python train.py --intermediate_size=192 --bias="none" --max_seq_len=512
Each number is 500 + 40 x the weight over its row's rms, rounded and kept within 0 to 999. Layers, rows and columns count from 0. Numbers have three digits each. The size before them is the row's rms in percent of the matrix's.

# layer 11 MLP gate, 192x64, rms 0.177, rows 0-99, columns 0-63
097:507458532481529580494541497505558524549554546542473539499523546479497526565467487509499458465498530457573460546438495488452522511465449411487541516527458477489490499388524509492482456532401481
098:472499548476472585512471546518455451551503479535505535512493538540545536515554480567534481567564505489520428506480544481404456551455516463482482495494530473517566506441546512558509524502409541
105:484550534567498516496515447501492452561483485477540476467501486468488534498551451469496544434489516522523557520553531462536465438548523562545565441542487543498491506552446545481540386532438468
111:502485606564496534518477511492521481472494472472535514469498492525450596519441468486502515544477519423531502451497473470525471470513473559417506576535470565510486473408446472439504507553463531
104:520520490492525541474400535522468523547545585412542429471529478445464506444532484499457462410532512499451443511500453503512514517518534531462555474567539509480480528406468492502512504492485460
097:476490512524448456536463564498478485546500507473444554595498502546542461504534482543546448615535461491522524471464560485468479446488492492531522468533461521428479412578488472513484467499537527
099:524492501474497546495534448501521523464543487495568482461592521510547485479432510495500505537494532545566399590495439535449435509493526527453566525486502512479493423524576436493518478482534523
079:518491440558419459493476480512545449485450448494449428505465490515485555460528545542471422523495479519485510551494561463519509482453528429483570554478520554549485487505510456539534496485564587
097:477496529561446526541484399402499446556488482491442485469483531433525569540516509503563462558453423496540562465482461502502521523515508455482501529510499550501496464554554480481508461536435513
111:475482467519441483528472464580446529478525524477518431437519537482585534479483490548547466435538462536471493490465502415520435497538420504450464445465501523490455563493504547541530493499436474
102:474539493478512517536551504561499465463452559516515509483563486545493483413569502473543486583477467504550478511441463464433489454506495515500589426494535438476461500513547484510492454457565435
090:448533546534500568548494469500447468457472503444533538453528524492439593552427492467547556526499528519489471529480476485498492519414483487529392505517494487499497520516528475462510558509603468
104:528488498479492483537473505520485479542510575423511508496550537520485563552561484556461487553441480504506542427473485497468475451539518497530469574517527558443498480491445510520626535567468463
101:489532528550524478531504455568465505540497467520512540530499549496433541528504497552470460544490424502530501478542480518584502549470498551529427571514532558516522580423556477535486512496595504
098:540514544489455457513469537584475515549586450479468519500521506464530469536463497522527449597495503533525508444521409464442472556545548540487569559468545504507457530501557547535514521485488477
100:484529438543518441530464523566500508526545515466444471468521551368516491493505538576477454529503431519453542527521502480538488480434517576540465517534540519502430565513509545488487555490494498
104:472544583461502444566454506565509484514499510553411455572511457422491492547511510492442488502494530466498469528508425478409455462483548491475478477556552496451502520497564450501481525547505498
108:411538479506495549499527487466498440589453490507543465501522468528483478555461512497519446477538449534554589531445463440476539451427477509532471478489483505490499464572517437460552553451519482
099:567463474520418572526462483457527488461505408480522406509488504490497494449483472560458413534544478476491483433531507482515481500477426436495515537484499504480552483461497578511498439532456529
100:536469542457490535455514524586502523530570413537476512401520508521476519432446540461478548517527481508533463472449540466491516529542514476487463501401508497505470498468565492521565443525440525
117:519467562521492510492456513512519464501477506417487478527491526420545521519518435594531454565556479457543516490527435524509476436503528513522543487548478481472433492443598453559544476472462512
105:531541470493479496519475451462498486545499509413509401493567487467518550530527528462575475497493530476525487497519469463440468469534466458471521580572533584501489510457560543515536552541541564
100:509544473493526494492487534428545417480508510549517380519458496525485506537438541494487539429444520502499451498444509424469517475471477481527539523557513427479469527496547437497522470492465411
102:515589545554478465468488555519527498476466582447572517527483575526465516509502547514440478529512501479491504543480549494531524491479590597495447465448485524494523479519587467476538468553483533
098:492551505492509452592480506427533442482453541463498491509553471521528482490538500532497586513493510528487462484477491500519433527525530557512436479484565509506445570490512456456621426478540519
099:457513533534425538540520437575544482509524441581470439548514501459497520472519466502396492452392513476540513427574488524494477535405480509477496535488500532484507512493499522513489515516495500
088:533468489531549516454542498511478447574445500517507493461550585475547535518496410555538545526529491423448590458529509478512501475508470551481513518456489450541506514468467409465483532488439514
101:541503466569486425548535532440575482505560468452549491417514443528495514561385552486500524479530518488518531499493511432492483466457561506533520473490522479475498504466530489553442503490555442
097:513583500453531511539467518521482480465479544431484424510515543505558522515577493484490481607462506510504487431524504498460486479545458610494477500506560483484531495579538479462519472534576528
092:520520444516493513495463521487554457501535510510496470503494526493403414440523568459545431558473464435522548482549504530468487505463499546399446513528511490444467531516492515481561537417530506
101:439505477532455509519466479543438494477542492401472582524496512458518504530468465485496536549457515454539482479450512534495475436542573512505507581563502499504410583432500524531472476512549516
097:523582407447473503513495545559446539496528484476515490503511522472474537531519506548389508507454528482537508429546452513485478458513510559529522521477560587479414529555499482467536488467535480
106:441560566474479539446478501470497426497518477546527523546434470431509547531512468537450519555598529462457468487529427466516460492490565475497451508447517564445505509504527442512465491481514449
092:414478534507519569492509548491482520485488542457521470465595492466452550460431492521518492545573436526488513497492508449538513469461491531471553439509442481519560477541511396533460518478437501
107:514506506518469450517467482523495518467513486528543472478514523538534492501521509469476524486488417512457525509461566482571499523540428486554579483450564538483438505407519571551550461610535489
101:466461458517578477467513481517460466554577430498500539543433516531560542537500494485494557497456484509496445495512490460526493448579593530503516493512493586483523527433535485466574462500444518
102:474544499479517529492524515443561465578583437489514535500498587446501506491507505526532515427513488434543497502474507439441483480484485481506517458490474500483547415502482428520511415463445418
099:463505512490509495472552494484535494506530525484498472502566471560471526512474573538554544559522525549554448544411521481569460503454543458470509557615494495528511535442534500468568542525543469
098:461449578483451574415484417505494446473498489509507558502501526518530527554451516450445534519463506505588449510505515553546475498515495539500501509490491428481456471518585508432508463431520512
104:509448528514553529524494439461497527545515553494424515467526536525521483513425506527502554483573488534492479365545513456452466508509498515541485483531573492506435469466548453518487560445476448
099:467502581599471487468541523498539466502505456497569507468582477531582498520452491480538506530488524560490480480458482482524420518517524499499536478476440551484523548526491582530477449488401473
105:563499531573453496505506545495524490507424524534511424532557507492527462584524522466529462564477497514595528456475453527510440489514464472479526569468523509492496456522560421489580534471477484
104:429541491502483482525516537561479552537534540466581545539547532472432494459580534494529504548466439468477486556438486495512491494514540454480484585514545427478533510432568557496487495519465487
101:480471502532479526502489435559504401489487482452477523579516552535505432550446553492533535507480526491503551398490532510447402459512520557529541533491466511493432470483495517526491453445529517
101:527549452554436494512474544433526497557481471492517599500558489499527476459545427578492483504479533489502444462454412524529506552509459477486526504460600532458510553483452499531480483513535524
098:513585469581446495514414488460598475534446534524494617531476488548465516545493507529581510485489470531471497469537530489508440496476499521519520484523470511508494492475535455417460472554493515
100:502543511510517524432508493571533502551493446497574469416478589514481520440492544441513493467446420512502521562441497479467473456561465486484507443402505485486458520470527511466455483472470484
094:488561495512416589498554492506428471464503487493524489515573475491500458543443441592441489506560518489514469583483522488535472517564471517501503473531476498451506499494515478504405441536555479
096:493492503469494515542512477421473496543494488476549517428540581547462500520536472517537435590495529435553445433477427458508451511554460457488529525473540433507483487495459547442529494452503467
103:498431481490476484518565577442531472510501388514549472522537535507475468525492519544474520467540454484548491565423522441483464543493475530438570461559470546478531510476482540485422499483468529
114:517485535507430506473547483508467472532557478514471552491518523503546559517555528491517441594599534487499518503470495457443447499481507480507542502470579557460534586503499502505594534538537449
110:430571547478556510560484481482524511556537516491517452460466506450457530521580521564539463517524430498557463521457524456458481427597513505457552541501476485492511524514489475515525446577489522
099:531505484514540528485512494565525437512517452567554555544524494453442489526545535481501573475502505480565507475523471459509445564498601551482539566508542560481473486520502492439527435479543430
103:489529459515487486590548483522575459482545483463437550489514501522473502531477552507505543463490497498497468447554419504504579527441544511465553428477538599491532422486527526467542500499489451
095:476623499552534519465507510518527522511474451471506455430524523533454556479510483455440496523530499499465457502455458418551528528440500559442487543581555461539509473518580475507534507493489472
091:547493516465506463462486505462524431501504562484544451477529480570526489570476441456483493459448469565547537497440499511481463402488470513470528539511436509473512410580561470510447477510530487
106:505534503502464537493398448525499507501457527449489442419586523432467559459524507539459527483503448482574461573494521481507533481496535569516489478521507494481512503423502505544477416515559536
093:506555572505575506474455497510510527553515582474537603497570522488515493590497467483499550411526516521482568548473471523555516516498510496508503549534482495439501539503541583491521488483442520
095:476462560513510480506414469524446490520476479471517523475570511458471475416472477501569418542546458522481482502504586506477498388495512469489545509521510502511394419541490519514504499487511483
097:400500480489515509492508568493495519523461437462532506476468477488567459423521477554500462501515466521555468476466459414452499441413524474574518502434517528442526455529524513487567508455534486
107:535545541443472521528486468502533460498536588470512441457491483494488494548513541447472527518614523457439446470447463445505457503498502519470510606511460514486423469477566454465531496482488486
095:531466510564474547471493538442494498478490531480523504528518520470488469376533495534470547498573481548527497476388477460509622507477510507487532493514507495507499512517558493515507585549423495
106:483500515503595536538483392480491491518548441469482471461562503465484502512504455555500476451454458496548535555531459429473428445498516501516532511524592553503518481519492479454545503529497415
104:480515498508517507556501504535504515515498533506465475477551591455554535482526451475440486527506484464547458475542457484458490458491537603514463483481585598494486453514481464433602467477513461
105:504510477539500484441489448533509506492477522450536511456464533503531557538538483519503439574436476486496527443485401530504441461544531509495544480464501557461425509523548522425520408473425484
101:435469523515490496540463500510470505497439499501464495494548548462505543481514534553537466414522469555517529483571516410516533505509468544523501501485543389505435500479519500544583522563430554
116:462563543512518526530531576523499485528528512468513459475461470519504521485529446551498465528536565503577505493523567472538491524463527424495476526554495534444431459530509417587510418553495467
105:515598405504540442466485501525554485516502579440467486473527540482488543487571543515533511544477442529392504510497471514493485507516516492556532546524587552458524524553475460512486543492517481
109:489535516539460538509490479497502446501518574568524462500549423530492525516467478507538476504505541522499458470490469408528508527408499512472459437478499542488510378478503498532525450590429500
095:491484447444449467497510550605510482604512493493519486479483519516540546567492503550512507493557438538527599473515541500451521511428454542479519460434525460475473468488552505523500462471536451
100:462544478521499475494434552477614494459406534461487458440554539549480516467501514493457400514506529510489524486542500504474580505484448563535499453484464500472500435511465479560554495470499508
093:515461458470448429531467518531538462492489467463542500489482514561507509514543454453567538555509509525481549514476502528442481508554580443504556456455509508485420514406563545484517575501516442
104:487451428478491524451444509529500490470445510468501524500538591464516400465495501444513516504544464480579471467524425522509514407516385518507541567492538520494482471492473526464469471504487501
094:471465477619486518486447466494541496496510478524488482470482537529603514530377510528530554500468418536521511523514505491513491538497580557508515569530515500494556439466502458485541541530491478
101:498439506531451469559490511490504443476504544552536556357552494468541494496469518569467584488452471501519483500507535494472444534515461487532451476557481554505504507430476487494462521563449481
097:490511537575567488504494479484571529496503540510523516508540488516441564461518509542555494506517467474590515459504515502482481477552480505514516529445517470486496481483548487592487507606361507
111:504511528487502513589478491515505487506518523467516530402514528429552562477588521523518419524483450487494522455483478526483488467569579562514526590475560435484470467555522527461494511487469501
094:551589536522525465499489469514510454567510513560501520540520449562498492534543539553478552515507509511529548469474428519586535467442494567517524504620428520459506496525522481497531538507520462
098:428494493512488542512408525556493484496545551557543518462494502463476485433420568495444468577462465523523461487488499544423497525500531497554558532561557467458536509545512484523483534455540537
096:501482532423529473447473431504525528493496483474478465452468566490552469489523517513434487533495422478541501419485450532498485385565470500459451553474502440463517496507506438514506543415501494
105:527543537465450479471446497458494488436530512418536493511466469426474485518471464520523482536499521486500512497466463526498508433538522479475491621588404527462492556513597493473513482515510459
102:524443515541407458460528520486484449502486514514524512496495497537451524513472549545455509482475529469529449513509400491508560569516440431542537567570562587455459556518505478524483516515522524
096:500432520542589472531429483533515534451479493498423488494507462579411511518400499539467521513516475505554431564452504518506515479512474538528418448523512540476507519490547514512524485536445483
095:530502524444495487508548582389533492566477498498536493483581512488467454451550499538544513520519448495474515517529482462497491505545509512512584487534539525512539535443476424556569435548453526
105:519465486534499514534527503532450559485473593559511522526492488553418516551536483471479524450473404582523563479414510477477461450486442522522561496474446538493484547533509493532510507455473452
098:497602520508467441552536465405520495461523456449552523431533419439464527531487566508478529458475484514458517473467475486485510495497495541450485472484571480466490526486450577450473550501464470
107:524548418522488517476499550419414467551475533419550463454489528500456535564511512512552525537496502501501439497468501439487528422475501442543575501572498492489488567494465494493485503533445529
102:500431488558507494529511469442457420514505556479478558537468577516502459460443561482496543523495486577507486539457464541495524491564483531526496481566527475485515504551534479502441481516462375
092:482548458507492512474509534497461522555496434577447459471503450525534520447458441517488521503481444507598482493533507427563528454443451539527551428477504460453494522483465429490548523469465448
110:467516524570441492549479533590480498482436514470546522488464505543506532500586538534487405520510474509521480465570433537543532514489499542435493517536538468489500467483531434577481440524451528
101:567552488475548503505469516399535530516545530479488521440512514498468567469533455513452532540466419448536528467474500421473480446512568505542547576487480528455460544506549468511519458515440511
101:512514475487499540529532530540531441459452438521441508495553528476443507589529555511550604486511469468567496502571500535485546520461482544449447512517527472460456523481534440439504461501559537
103:470481492574506467573504501528558446513487444460498520456547509455426481480448528500555517562524534458499488515517524531585572395488514575522536442533492514480487538459527454512523457460534490
088:482549434507493504475471486452477509561483427515426430556484501506547521488450495560529523509536447512516567527513514508470507498548456489484599524445504520491495426444438452507514437510494408
098:479554482493471466490489554528533559485484572458530516431471520492496504524539491517544516470442416545527525567507566506514545560547430503527525462509545581480477499430458451517520518432567481
099:498542482558500492548470465530448550500452537440501505496519522407536512475547500498495505493507435495549524540582391477505505521516566582478519538529530512506432514516498538573461569551501477
095:448478583526525482503474533405558507494431448478520511485509514509511500462498447488380474498540438516459515435494493473540512507442466506597467490466473500473521434501455476468489440490553528
090:561463451508500453540496483449520534471520514511484468541449479558542463610550460541495478517516505516584514541491490472493545556550524484556574490528534472457420542487464510496513525444432440
100:539454565449481536476532499589467514530549483573560518518523497515510498479493477452498501475544483520544502468496430547443376551472484554501538498515532600495474485506510465445494492481468436
105:444560494474568482455466538477485470502531496464535565538430545521501472485477526541501448525497522482518472516481447468499506502537480427441495514460600488475550470546485459570531484536420405